From a checkpoint of a small transformer trained on Wikipedia.
Size: 10 layers, width 128, MLP 512 tanh GELU.
Architecture: LayerNorm before each block, rotary positions, no biases in attention or MLP.
Training: a variant of Adam for these matrices, 157M tokens.
Each number is 128 + 32 x the weight over the matrix's rms, rounded and kept within 0 to 255. Layers, rows and columns count from 0. Numbers have three digits each.

# up: layer 2 MLP up, 512x128, rms 0.107, rows 63-115, columns 0-127
# down: layer 2 MLP down (transposed), 512x128, rms 0.0731, rows 63-114, columns 0-127
up63:104099149127112088088122115134133136175135135112117128150158130168165163118139135144170141095112130126148168132083149099116140119113111117088127074133135093118096110133089146137124128106104089127158103114126108129114146157130116110101119157162136125118154154111106152168131128169119140103171174142147125114139133160125138109143163158105122119137107118153122119106131142154132143121135
down63:131137114124017135107107131113124148126124119140102124162146113143186154138120122171137175087096110131202134114000094118108141127130125170154164083139177088144101087107101237094141181148092095109187103117126063120068141184110103088081114169167119123126119128123080163211129160170110074009173143205166112156124107138134153091165149123044137145186162059197117106124082135145131158125154
up64:172121124131124045138112173100183099120139167138107117050079127135157127105111066092195137159096104113136129153115077096103125114117131114057121116137148132133070123137102126143094100075202176096223103177116058151108163099146174103128130094146132164164148110196151124113092196140062130114126120141126129185160112109150108151114147120134116158137104108106222108123137061153200152134199
down64:157129120146093067151076217154215076162151142118136083092105108166095083125140168098172164116114035157161163100172108149133176136116133145125149148195192167128045106121123087123190154140128151097139083100114177133106088078124197125164118103139138093099142191148150139093087138112060134184187080158125097120138161092106095133092091116149125144119161166087164091104185113112070180153122
up65:135146197136103160179098087136105075124087088147178112116180124097135130118111149114125160087142182129126094090142069064132145118115169118073233118073213103111131124197121171178096132101063126073202086088074116074135115135088169131159130147121068182107111157180128149145159165126220068125079136128111122105100153152137164097108175184085131118157116183127076172108099111104092096129166
down65:171120103089117079149096143156148139139152162146133135135134102166169195117099162108109147112164099099119070120114150127112172136071140136131106100155143155128136164094167104160140080123122062161133115108191000167144114165109085094131183097121105098110176128049117153111138090160179125088164135066150125160157089129159134100088122028173151149112138113072124179148144077084240172162123
up66:151104150153134158157126140167130074178186151169135093162102078075137170115067138100111186192092137074086119184135112068196091076134109173125130126157148110181148030100137139097098149071145091156124155132104097130164161139185126110085139181101150160158071157157122139108184197144123187116103174152140137112132128089188111150086091158118092048141101076149151117154201126152133140100097
down66:076132144085148162163142143114142121131123094134116093152081100111155127108118130151104182126123143116137100171191158115130165074153162100123084134159142137159087194132163113115124118107129130126164205124180138138117100143196139170083110159156111150150099137131117135080112145127114142133162173104144094049087138153110121175082147101046166147159158112052139092055137123068132164147120
up67:095114155083085181170069092136147092094125115133096110124169140134093127092119144120144133150199165113113123102115093078110174182070168154148153141167167129173103156132177126164097093163118124165118073156084107097166100133119142158076134145119071147120152096116138131126170150111123143099115128192112165099083159136185125163186105132108162095104160112124117166107102150110152195122081
down67:093148160134193109118159159101104123143165180081173135178101137088108156094189107123153148062080092169171164155126175106177153087145130137163129142120123060074097100087111128128163142076136128098086173087174137119094164098129126125150104147151128112142087168160103173145084107135119181162158128104128076161168077085052095066070139132116090188184136149163148067105137101142094077150170
up68:132141057155110157082162150188105129118176149134110139199159131019182146136136143119108152123182162144154125136140146123125132135041125185130086124125114139197143087122129161096162131159101117116125113108176119158109138139138101118084147146122100134179110115121119153169172040105135185151151087162100223114145112173108151123170137115087143136164140088117153135133110098094170073128130
down68:145120180117136123141085137081145145141128100130153136084118135189117141181158169136140100131143081121136100133071098146134120104127125131089150123091113122105107114183151129166127118105155158076080128150108142153130143127158162143120134091144106151145134120123160053150073112095112069100128167131128116091114139172134128179166128114119143164126174099051143119114119121185158149109134
up69:143137133143128084095076158106116115104154169160075155118155125178147106155147127107107182135153061139133140194134049087082141166136102150094094136091109158120121177141102157162114169150152107184119150168107139105125061118079161138043156100148121131060163188148098178098089129175139147154082143143134113135123122087107094069130121171105140076177203106119063132121144078143177128146179
down69:118047126127134103110107174183119172086135043120092140186155129089073065192144096097086160078131104099120150149218101106120134141138116123113107169180146072110174111186181081129093146088156134144193140186151135094159130140096176151104143155117190101098126143166078109115148137172156125182099129128135100136163149139125145066108110152109140052124149102117147129122093116122038144115173
up70:135096079135101104128132135133151132119140136121167150114052123135167150160155105131184144112132171163166146103092099127124148054087107124116178111161140101181116169051185136185073167042110164108109121149078145067138153126107044182108134069161086129162146151203160086139112173159059178109117187133155128139170136152157126112171188069082096119134210115143094103138104086084191115135082
down70:110101141125111076077149104169137090130190162134158080135068152125114137119155154134117125157137115090100108196121115215153140106099163062183173168182143140150104168121102061129076124123122127113091135129110162105129204094136084166122189110123068081136139108117143119060119074188120187163132144163113142123137165159117108093156079145110168109138176109127068177142132124146122085126153
up71:154115109107081119124117142132148128154099133145159151120100087115134136115110171147151152120127121145172163121098119110098140088112147159107155114102150114127114082122101124116151151124137127145156101144095125112096140149140136129098138150103132111135093123096160124155136127163136091116120159116181111169142099123142148127154154140119119116156159120143105130135123104129132152113154
down71:137113087122049089113130144163139154177121142151125129163145120123181116139115116105132164091114129122204134141000112110140135121148136147128151000114163086178152103123125210117135180100101131165186108133150062136101123169124109103093150175151114116131096102110115173186115142132098072076135166161143134163118117162145152091135150122070102130177171043149129098136110110145164139116161
up72:116120086099132138159099152163100115081201151133128075173124148164191109159090147102113088184141093174120165185132139123101145140148066143127120105138121129150111114079116147185190159188127062107096168105099095125132116112106092106099176141132117114147121090117172083114179116079098107136155070105129073116118089070159108159132124140150129132175156160118132140122176131104141101139146
down72:120166196106119130103171170051107203108137043108090091154120115167181135123169134158115132118126087084074125136177116057072116084124128161102119116081128163123135120132089147180072135100127168083136098191146115164084166160087143169139125080113163132111086122094139129137086117108162130171118153093186126091128097155134150130110181077146122145124124185148132132097099143157149133099155
up73:184101169121113143099125209171181165199129172123092119144125132173111119085133095184121130130090103093148146132134136118155127062099139149134103125130127119122079069111127124115090154125114156119160160094121136105115104179137075119164141143074179106122120114136118169138080068131107139107158072139181151165205112131148151109156125171073111102114158080136106139129167125158120093136135
down73:113158113160105154111070074114122097061136117158147178137150143079088112139140094065147148125143127130136065163119101102185120121153149104130165088117108123121157147135129176156147104108186081103156085155114155150125181098110159105121145098184076126131088094114134097125197172100109133177115153138118131131067171125122119108112122118169189170113149169151197111115051095158190164107169
up74:122148117112134125158134175099125145172129143134158172128134139133151134168104149144141203113103130108131172100131098077174097119138162132159145129145117139076126129148178134106083080127134078138186169105124147141042126137161106090150143183135147125180121128122106135121102114121137112099123145121117111119147072139107118143139139122129088113144109159122111114096130131159101156108090
down74:131128140098101160075140094154139135085096107083114096110123112156093116126140049131163078150130126113131088165100128211060146130105102131108093113104166119174122113102117101160154143170177157131058135170136116095169107114083169134109079125114132069104136138181136110129140149112118166108146114124141099137070143182151151183126090120121209172095140134160201143158165152122169099184151
up75:165179110166128143059140121123153145154115197168071107180130121115066121106116089136158118151048100102141070158141053133129125151050165075164117104081145146156114128192156131144081131181164157158135195166176090122121079169107117078124152163106067089166151159177165174119127133149144142128077144152135117213056060152124150131136094153066105100136120112129153111113133169096146085099183
down75:091089120122152123098089194129085141100148063086150098079127149089125110075118145124121148128151132139114133180193164098155130076129110176128164119209141145127097096167142224140106181156138134134077135165112157115136136152138147124136109148183092120148132114153110143117118142093136163141145175088054114091141097085159115158153174121112063128063120151115077126118155099107136125146083
up76:155140143105109159172069067116127094151196114138124109112042071115176134120101148091112145144120094105146163079077110102133094125148065134156141135167204099081117125148061150168176168137062101094131124086148107172140113142148066108135080109175161160155101115116166102130130095078139164135182078108159188117167092152152156124137128143181090069154168156145153156122143140099125166149100
down76:149112109110094109108148148126126093115133076119094171145170153131143106136174116128162086101145163121110079151097149145142110100095099139102119115135123189145176161082158142107098109107171158146203165122164116066157084174168152138143146130147169146118178128144114101102162129081222094092120107096130083092141118097130168115132151091098124132162112148108144139124115097081165071118130
up77:065152116187115151142073114139115137133171118129137150141148079174089104089129129128115167151115109047170115176128109088122164128155176132122139115162144116100136135140089175119146110123114059127205125114121084129074120104156167150075119151102101079135136174119107125141139097136154094117109132110174190190108140074128148098139151153137149133118119073133127195124100098103152122164135
down77:141122043096116159141115121111112148111127146142122111162164112202166171170115107129160066174147164155139109162045199122135177099140153029123140120123120111121185182129131204083118099133082109151167092101178097164129095104148117128095155147095098106112138143148125140123122070086131103078092101048160191111099109155163125108120101157104120114156134117086129157137123095120178134136165
up78:142101066126121171039099143225070146168212140110146148167111118107144135146130101131181134202111046106143180176127153112166130138124091136141080090090172104177030145134173134159117125144122107181183084124137109130130074154216060133151178144220089117101113096106166106154111132156056118102095128096184098130165153184088111186108139140106106074123115123137187136161127124088186155120133
down78:130150091135141118106158109181109120093112203141116188117169123113159164100160118142074130121132130070147110134085107107046068112152145155144117110133174120112136140136199181130130179136161162127137111120098123138135105111178126070171150108084081119125147186114154131162134122138110054133118129142110067124101115127114117131162102207110104148101085075145143106096125063131111196139196
up79:064182137120129109112079152143147153134137146184103118148139137113205113152112109130121183129166124139134160099131087117113149120161151091155122128082106143136102084142172152070133122087074101154131133088133141128080185154127122111142126106119096130118142127127075172142157097143133125113178157134141134147115100186081162115091132144123146118161145098108106151158129183152135081148153
down79:157116110147149134115154109125103113161130117117123096119138122123074110158126148131170082154128098140122100111094118161194135108111088135099091107130139150094186106077134142187153144139153111135129155165118108121146098104110127134112166135074142146156137072127161136139172152106126153126103123132108129107159184165135109156159142096128129136119126111145165146112136094071100148082150
up80:134164109128072155156150125114160154166156104119160104097124128076128149147200127193089118095126072175149178086119163098152125140137104153155116134091131138195113094125165148125109160129123150148145111102156145130087100137172045168116078097138133113092198140123125131137071095112082085114066164105161097112101134122127055150169102119147181139173143128119130102182120139137130102125151
down80:143136089136200147184126153163082082119116132118097118157113110131112137129114151072141139178126133125115098162069086069176118138150170124121123129111107123090080176185164100102039133134126112121125099138142147100140110153097205112121156162096126111122102087112098081117145169179164115172141088126130138132159160137130192105091106149120152130105095099149153159144094126098163118094180
up81:150114149113098122144135190119127123121128178180202096148158122170092112145159166158194123146132169067170174122128064120111100192155167181168090065142131130156093114122078110139108065104137129116088133119125093059138148140086128176059097130158081170074134105149140094110173144152105143118061126131144048103137101133126132134082146129119070153132190093120153149145164099131181113138172
down81:089169157109118080120132120159085102161083098161140138141142145187091097108179173153151100097119164113127172135162162139070138092132135107147090135145121108111062139104075097111047100158155120196140073174155176115141064092140112150177133138203134153132100070106098081162202158151103103132077139145166140052117099098108133129123115139100122159130139133133126149096118146114151135197159
up82:134121146117109061078107158130141116091105110198173125098085090156149140112149125125142117131164162160139152123106073162121144143155109133154120133102119091146154091188134163093102197135142172119126151113083135114111146105141094113183116129182093094161105108085123119127153123106142106150131148089138093142201139149192201161144130097129128146160168125131105135161056153146164112125183
down82:127066165118150152163127175083132112111144164098101178138129142136109139133112153121160110120129080107136119118133144094078076084121132192116152131132190165147114139144145127146147104122138099198090120079133130129179115134144126167088123083081154131089085160146127200102124126083094140117150142157125125129108127093104089130159084214119163091104115107133123127108165135138154140186089
up83:165108102138099155130167098083091170136164168109099116131081082128119059117129126137145108149147109141130167124119126091193159124098140176137151095126123164162132079142130127147121144144156094146117160139137111101128123173128151141059162063109106093116149141115192140082151099133088076119072121095123155147123119108113094152197150087118148146132124132101116028120195115074125173173159
down83:104137105115172080181149164148091100169125050128163065134122116158120157127136070143144145148183161096112130150197121148086154180159143088154094141112144129096111118145113080101141136110166129099097086140099140071122130105136134174200131169156116106126134181123079189092114123117110147078135122129138126147132127069130150155146160100120101143127122100123191113155113151172083143080097
up84:092115099072098154099152087186112114185163131129135134096136141115066112112195166072128151167154073132149146116137142129119152095130096176084090107110133137174149076078036158099098137108139127147155143202090138150078152105154135140130163134135116151119075101180071128170143175158124165153130139159099192129106094078175105159127117114151127137147081075129139146112127124166119089156132
down84:142114112192155138177180131100098072144168162164108117108090139176170109089077125170083138118104088182082125112158136081116132117131131072119184149119080134133080132167146134180131081142141129090106138081117131172126126095144134086093116124200137126112118157125163140106112123098102124093129090219134118104154120152083092157084145190173126142125146157139109056127113104124166126157137
up85:088173113118109143197109159103128130144134090157182093128133156102142115099119101089194117160148085159106140138114096141123095142127106175137166119110135090115097128118121131173171155133090105086143174076150152123137164170144144161140150146145147126114116192173091163128143125101085149146122069096086099138159136093085141123134160149107075129158166096175135100179123095135199122184143
down85:141113170141158143138131117080127150195102122173146123147130073160148168124103142122133143074158132174087089170179156142118088145172192165124135169075140105093116173154115157118113138112113120084101078160153169134121157166089124150199130138061140127106113151075096169142144122150115121151135090091047153140165178094091113096103103094114110099179093080156096093122113129139055112139104
up86:147110090117131119209193180120138090086151116118103083131197141041113144153108112087106129149159183162100135182123078121148160124182187169075141085144140103106162142088090200197163144149160108090184125174091123153139152111131117143124088126089082168201173196128146140130113098084177063109092087138105144138158141135173116092128090084111126102144119144129058099137111105147191118076138
down86:152124158095142164123158139066190124156175098101077140091147164163132068072062124134099131099139120095097127084137138113172076174176157126159132170150139161166178159083131161132181114185203093095115118129127097175063145064133151087169084106115158099157128135114113105153075102179114131160144106062118083111130123162112164120155101095121154148130147104208029093122110104115095199132135
up87:145140139123097141099158071136075126143127220162182046133130099149135113104144149095168159153068070167089106132106062092145062126163095094101130141202114134130104103109097139173089201066117140151135091044101122129185145152154107085088226082149067206107112113146173108154102179143112143138167153113125125131153096105147116106116246185090103139154149078124111132165179105201162072179160
down87:114154161190110138059126121168079120121146160071108123138107076150112082128143138168051113091162156199108119143093122178166144142126173135118118135045127125130067084164166179149138206109098137127177149155096163102124090131110149087094119158125092124098189093068145112104152165155133115096212119108077110126091143125153072119102140185153181151092147109129106129114120091178182106159110
up88:118096091077093094171164130139139127130164130106097190126136092118087122086143156105189081157120194103136179104126111106191167139105093174067139108077137104155096081117136133111105114158152119186082120121126101118075111120164131123117170106195095112094191145195130139086143179140094140126095128114101126152168095181138073177115149115130124127160097108133132128094133113165133136126227
down88:137086119090090113131166167173156088173123104166123082127131155114129149142119150154126136154175163132144162084157146125144180128128135130141141154132097096133111113125085096095157154187103144183056081093117176147117101096097114113152131148144118129105136128173165127104122147153137123121085152104148160161158076088127043131200103145105152165093152142148154108108098089130077136126102
up89:067177132143140162108123100133108089139134116131100145156082158185101144108127153144138140134065111120144110162120110109180126140140151000096147125137105095130200117026130140120099138157148109167124109154120129087119075158188083158083111207108112130153137137100120162132093153191187083145100123177122115132156190157095134055102132148126125139106086163127113140125109103117169196137078
down89:142102113124129130137082148145150129097118147142153107137177063081139143151126100086128117118150170152107155140153115123111179148109112189147127191104148135147107163202092143190132109141162136157126152142142154123141139127062148102132113091157151107141124125109178039145137120146109178082151118114066145103129056087129137119087110103113097126104166090159131170135152110108082073084115
up90:128174119105098175149146133099140137167188140114110077088105129083162118101145157127092128163086131208172142109121151091181113123127057110086129132104175121156124162182134128185099138084149099077194156106091093146148124151186152133084154112157094117156153118148111149115167137154162176133128124104112110107123113138114071085088095214154109060107099131147132150170108042128139187089188
down90:096167159151122127088137149117129091186105116074130158070087124165132191116091146111135163115123163178185131110121150177153136085145075147082134140174120165138104144155159074130081104148064101078157138151103135153108127149155214180116129117127126101101154105144145145099179156133119226124101096090080112133135122173139068105107107135140137098067141121129081199149119101104113139096132
up91:144087089132145103157128137165134147100166132158158152127115129206115197060107114099181136166091128163156093125119183131160110137120070181087147128119106144150118088133152134081137112145143106158106095160106123137147099127120138073108100159170087055156137102121151153175125189135105117102170134103166109134144144118180086172081123106112131129178129153103072115101126106118133094130131
down91:117163152076149135148127152105122082164102114135127074139149119109156079184178143171087128122163111118172142079119142136057150143164184124127114130129166116100151142141099115107149183114134134119121092140173126069142124114109130129100123117121126152130099128110122117096087104130139123131125158140108141136099096117144137102185093129142168130070159134142127126080108141095142150160122
up92:167132097164115081169070233170196189143145171129122144120171123140116123108125086154123136074121099146139114096140138100131160113112082142115074131190140141152123147101105143106180145174154083098153126094087133085108139123087133143074145087125112168109156122140127173105153147129128114099132172182107110156191181133129129087117177105117139139150085145162105128175098085092130105174100
down92:171140096195124077077155090136102111178172126109143097163130155137169105108124140112107111150150146150114140110168138105156127118118103105133090140153156117159073133117096065141089081072127108130141122081137178144141107083101172096079160077184222117158106112139162079108142161158172140205126110119142076109114114095154122140107133106107146123113107129178128127149201141161071140109102
up93:117123117214143142134151168139116117130107147164136138106176155157142129180145201151127105104096143188149082126143085121136061150049125122058105084107110152138138041154122116185119139107093148101140120129119099164113115151127138104126143197094121122116105168109180117192101112144172145117101130155144090080180122118117123126100176096143134122134126125128104143107128141113123101147156
down93:166136129064099136115090079095136121137085125109130195096128181120135146100145070142112115128136104079111114153149195185119155139179117139148115151096122123164126183110144137151140100164167144049107162092139088129117053106165078148166119093111147131119188087245105118077142112176098097111122076114170155128124133159156142160132093123143093150116093137124147076115064111129136163104174
up94:136157107128133151103120147166118143113092137168157199092134129174177089071141101128171145163122087115138115142100168135125095121167160148152113119073142158178132057095070145087121104139134089081116140175112150145096156149132099102154123121106155120158114126118096118099119133158130109088114181119137140128156115130118133098126186118062135107141102084138172107106133151149145151121131
down94:136133151107120153117168124129119180107199163137150060178097126116149099164093090079122097128106149103109131076129059128154149139058128100159072116175153165089116099129140144136127127140141160083147153038183162135090082123060104142146174144104120168121168137154136166142117100166137126107079123234153074121123108125117090171134099149182188119115136127129139129163096139100105126123091
up95:099163146138121139168144060152101127123127104159139098157128125150131148125146112083112086110093097133171157132139183150120073118179101158086139094117135115078160141121096156132144156119067068088078105140106133161146152169141096126107132107105089146172156104148111144075163142147124126167152098121154140117127075142117129115135179117156129120131218097186114072164135126169149065113137
down95:137128113122191122119164144117082080103092080150106131096071129134163173123165109152136118120119130180139105104123132129125094098117126132122155197148089191080145133194155187134114098097082138099099134103137069162095143168098092140147146150107129191122169146118135191114136104135156115147115118110100145125153125117151102100145107150130104133148123090118121089164132119166054147124067
up96:118061074101111168109114111129132159088138196117072134106089085144190129121122150055177160177121154099119134120122109130093152108098130090153089087107154110163137121111103143111127123142140158173132142125142118138119130158127077172159155177132072142142126147092087121103121107102106184117120104133115129143155087088154127146141144180126119131178103101168117149177152146206181152106135
down96:100141122119063163153130163115104070145095141092123140139179096156126126121135135148141158052121158138183168175023118091124122083131168109121152098154209116151118129177181153112168088130066132198147120104139056148077076116095141102105131158130132097112151133145122122242159122199104055112160133117099137107100155114151133109110167141109134128110136081160158173131063108133061183116157
up97:093105066078125098143077156115170119051167153149112122171136115146077121145145091153135115125075117115135152116132145108161093177156180164167118099134109128152142113113121135105167103081086093112116173090155131118105130144129137070079148119149163122160231164138155185134173173180151119117117102124205111139170072141118137128125125142109111144140119117112138103161124112092115121142131
down97:147161142118130140125167126123102105157091070097113074116103162126134156137120134104144121118157205123128099141122109156116120111086128119072131106109176127163165121093194148185121117137140177169160123157111148120136089122112065138181128115133130109130070107099140102148153131128133144138125146118075119099071112147138138193138136055125161131092128117153088147104174144130102115131172
up98:137179119189099081137094094103116075105105151194162078158190101208117106129139146070064193162207188117125130110120065081156138106157126088116160107155158106142070138092129121140056149079102138086164103117122128129104150124100070143151196108172123119177166149157126066205131160159144104079098151126137124108117131157138113185190167111153146138102168165128116075133093118076105146109141
down98:119103122120126124139103147157183072110133141116107147149102154157087113173159088169108129104057101121103080131043115123101107066108168160173137148068122092095159135085189155156144113097146150125153127150103081154102091122140104178163110059073115154164139125126166121107130146142226101065106129154102146105088137117184142088129135133128092156124189114138104141188101185142247119152114
up99:169151136121099103080130112102071158150154134157148103087184119127156138139109113177182164117094124119102172137096115131128140106160099153153123132059114135134130194127105169112145123142135071129213167110161133130124129131127142136140167139085135119039141155147067155083151149109071097106149072131098064135112045163090122096174074156176097066170192148101186167094139090142177114160139
down99:124158157138144106123116111174145153113162099100114140115157104171092145171103134146112080081070168152091136143093122145095131157089084182155070123073113129162132119155082128126066132143174055162152163123178147111134107155100181130153138182119125151067172120064109037158153119099138099120116105114121113147158140196077161079139109143172118154076151126131170193100167121169124083120135
up100:067105131141112080162127154090135083091099156131150133123124158143103166099104154136181175182103157174120174131107180114123104142092119149082158098129142165105131137143158162125086129082169141159131134115110146112156119096116147064126099136159113114151149074072107120095157157165100155141106221170156096117132120137170130134067154120064116139122147100104138100162139149214163147128106
down100:124191166181151134120098166164140107095129111137112101082125155094166150132093070150140128127178144143105152074102142187090167119093141101155094124161156148144152131108151130110178154144048112120184149130139131094124094057118147122162112163146125167096132148150101117136169117117131117121170145127101144129091144054109069111133123128152144138118135154113142121082120119083102155174104
up101:126182145091095113133131173119122120110160083121157160109123112158127156163090153070110168142107164163155155084127121110102116092160111168130153142147096149160105139139097146078151198090144148168155120087139131111136135177127089183139132087142112067134078151126072128130178102147142145122183158142093166117161073117148175161120163073108099142140172112108092107103163122133125175132228
down101:151096201094170114199164070166093105146105169161149125125154109149131125179129076205125098136153137130100061092099116164144144073126118118145110095081098092104122089120149089128111143146111134160125149128134100148120148131128157122140112133072142096132107102098169127104143124091168127124122109103122157176126173101093130153146183131141132092143115151177134119113138113170178108140118
up102:109146103198110110149109077157166132198074135211119155111146101149113147077065142189119161111071097151163145178116140117136087106093083055127116143111152167170154126129119118130146141183155095178115129166116134115112113160132101096064133161115135086121159090134099134118092104120123106118120133111105105183133125123190092118109139140103104143115190126138124151150107118133107181116103
down102:084145141111134126169080168178098125084128079087138091156093116093104148126161119111078106179093167133133131079214084138180127152127120170151125168174098117138120125135131124090107137139108131143119105157098193132105176098154094073141107131171093167110137187132162048106172119198083123172154160122157103091126090129124142152144166129121124141114119116145088133146107170137101065106175
up103:156094126208111137147178070159120221087132142114159131183148099113145145118129120139110111152131063102128145194110110141114083142163094159110148134114201171112211072112146132138054100186136144122126123116154133107153104119174151093093137116114089155103191068124179136151170143147066124132086137116075102140152100082128103140170187138115153105137108131159083102135207114142151082122105
down103:160144156073175135151144116135062120168139068106141100108101100116145146108094124147086145167105146111106150081187182115147155112111113112086109096128090149144181107170112143133102134117177148082101081161114175123137125125121099152117164146183149132132168163120142127183105137105149069136151113022149140102151130102163128107101108136123142103131189162143088150085096126110102111135093
up104:149107111109069125102091150117148150083110152111162138140149125122132140102100105139134126116123167151152158090145126124150155139115085145111147093088151122129101122128127175111183136091124120155145125133156086107121147160135112105134137121135110114116116165129146138120146160138121101128100157151160124159145107095124108148140115121130164120151137088146138096155106108138152130126157
down104:074128038123057139095165118146116188128095130151130144126148098153194154087121146153166167107103076099167132138000060163113162136093138131136160000077160104186102111098097228112156157074073142121210119137148063166120143172126074079125167183181136108113140084083160130201132138105133087000129168213186087198135087137143144087157147141095126116185124046183141074139160146148166121129185
up105:121194175080116134102102176197084176065168076144172102164203117079082122202144071108087167124126114106171086123145058080149087117087169138109158095154119134126096107116109155165172109090083150131140163052133107110088092121076068138137103123162120175078144163181125092144140170062076163102083086175112092148164121192122102189124130164138115112157169161128128088142111040219172145110119
down105:102193190153159098143146098138155125081166163151144138161108143104135111153068088080083187088063133080202123104121168089164106086105096147203131076160138155176087103054113220081149088141058152103100188065127115124038052178074178125087093105127086112188134122153125110102100221055140189135096121206166148163176114111112095215151132217143116132093194127138056054045142127217167080095176
up106:105123116106116104086132131121181147111138131151120116117133105102120129130079116162106176137102124129188090144119082098124162148113118124126162124121137106130147128162112155157127162126147139178126136128110102087110136148148131146096130157149137131144144118137134151140184149109123123114132151131140093167165155182117139089115114129075147094158156089153078154126125093112159087173118
down106:125121120143041102103127133150140168143132106134164117135119095119139124130125159108122190128095111086171117180000112094135147091137102143125142033093170135141102080135123219145118163084136141151160141087159046104116116166111109110089142161136120152129141145156105133196128176132121084069129176134132103158126152118159143142129147122106150113180138064170107142156125044127226136114143
up107:129100124134069122126122138131139129149126120145139125129142130170185122122129138115131127090120146136172123140102105139133153122118129151126142090109136118136134100123104156132126137117125149110143120159136121136099140132109101124106121146135120109115098136134127142128117144156131124102130149155134116156112135141111142133160129131124133125144143082128135130145112120106144118152178
down107:105091083129000082108132150138132150163116137162139116168113097161203159122120161129132188118109125109231132118000121105114168093121125173141187000102161061207137051114120248130130165091078167152174100139142069127045137187116078066089147189197111083130106105105114168233066156155112054033172193167194105182094129166149161091181149111056119117181153013150118087157114109135169136135212
up108:123151112169137071166164134243154116119137158108103190120126101095110120093112145105146138143104066116165138114102157106126184104145108075144107126090135159131117068159099095178135141100110089158137166096073124143140143150163160088048103138125117100077135121170136121142147184177075139111115166105111183132125114126096130108093135113128163127126089127160121126126113107098101169136156
down108:133139134165175177134067129121127126198154127111146140093140104124128064125147150130150116125148113110137138095124101091146154096138086144130142140105138169132141144101139084137168123133136153181135103152110130105115158127179111149114144105102143117108170116111111121132084128177142158155117096069160092107090125141053065144166124123142059142117081173138113174104164108134072156152119
up109:117114059097114153122159094119041120153121173165196124124093109148194101137143184101098148099153129139146160149102098126105144147111153116185155128078129099127128130124096153077144112157118143142102165104176136120119139181113147168136187152152172155096121126044145181154083060079140134138134110156131114164140131076162147041120107138077129123161123113145114172115089092169105128116138
down109:136138171090163114159131072139152096132132085123100159127086141169077176144097095115101114134112180113101135119018173124125146129152092124156107097158112117105086123138131091135141121110132117181118107142143180117142110095108124149151134160158134162177131099148123073119141113121155149083101181107158189188130138150211127119123158118157107167144065114096095114124083155117162146111120
up110:131174117150129131077152080176103177105127166099152151128160138087162100109195165141157163138111094108139146109122153086119188108157148108126145094114117138109132161081163109094112151119071146165124111147112130131114090129132101102147144147121134123097117086111038121166076159079202124154157115098100159207099137165166172137105118113063120138134150124145184120117156169144127079144107
down110:115094130113115101137095161109145125149137116122079102144129155173130144079123084125101089133136158113112094155127068104149055098170124142134122149103123167138118116156123144148135152203145147143105141113160099148122138148113133143099125143097111139196137137153162143124176108158055144093114127166175134081128128122093125167126117107161053147152134134099081100156125136134136166110132
up111:070188141114124166185161130141141114120176171114151082078190151091052099102102121046132097121116121164125084161120107123124122164131156092118148104201103154172109098124066134157084182127140126180117182035116126139161171144106083145132157097137126110127118149113125132143136166155132161130124162143105137135110140153099168143136160070130102130132077150149146077143094127091201102185151
down111:129122171142108123146169071132137113095148105153147145157158116099113079161182084081134164106130138149128082157116151138126166095145144145087075161166144086107076129148138129107105121094146170151069094149136156113116175094060113135097119104141116178144110074130099159136126143174076119171172142136132158129133146120093140081116148104102142151119122133165112143112129117113124169140100
up112:094124144122121114165089148162150130135176120150101162109138122106175165071182134104163134092128119072119142129144103108091128133107154166091118120138127064120101096036133131109119119186154042169117180107089140127112112170196117132079134156093110165112148124110100150143133101093139083091117180115176108140177169150182096157076119136114095148119141141136161134099111136147168206175072
down112:112080161147150137176137125105117135134141128147133095145141121125171170143102180085169088158111107083105102095255116138102116162146150147142125172065167095110144115148104106105130128093154121100105143152143161122092106126129147128149077135160064072177107048103125137122162161139100135139132164194152139140122060073200118087136137124165104135052111142124147128134158108127086116168062
up113:157114111170135147162129067121131128163098152139132101163147128098129091203081115127111126161166139082133099146105068106125062105188134077115074124104143072137124088163137183191152090119136163087158186120084090096141173120092152167126140151126098159138149170182120198124131103152120119125150095118134077130120137087177149140107121150090120109167093152144106074131129166174123053167099
down113:139092129126148137084135116179152115157105128123110145110066141173124118100164103123104072120092157101141125153115164106129158134112154140143160114079119141113130120104106087079067103179139119147186130126162155126152148113127162139150120110170108180171101163104088145131084135122149095138128149131106133100125133166113123136144138098149095146167153146102138114126129116130130144106124
up114:119108128133108153185137122176096131093125126135084094070182101065090076119122149103163152117159054178145138163086102092105131148095112078060169098092143141140251168171075128182162107088157172157113150134131103088123117135082095142083086110191078169167140107110178218148152179152094121148096115146102090180126126126156093102131170181082135125145185135139063181136169060166147119143142
down114:093089145135115101197140176164119105043099081142147160098125066105149125115128185087108138154193093150131166087015074135139127108143172094066135006065102124039156102197139217145139149159162186124160129154158098149138131122133024129115075141121111117155140132144202113182133137140135131157041090135180102171149055116107077173166140184121116116157169070174151173114179078116194165139130
up115:074132127125111120151106107181083093147109162151139185130093135145145191086087143144168149137121122078157094123157178133150122156109135190158120100154105105134091119115120168117157151111170082088092133109108127096111178095122106063148126117105132122116100163098125192110159130150107139125107163148102137156091079112191098156145152135126100102123104102092102112106126105220139162137161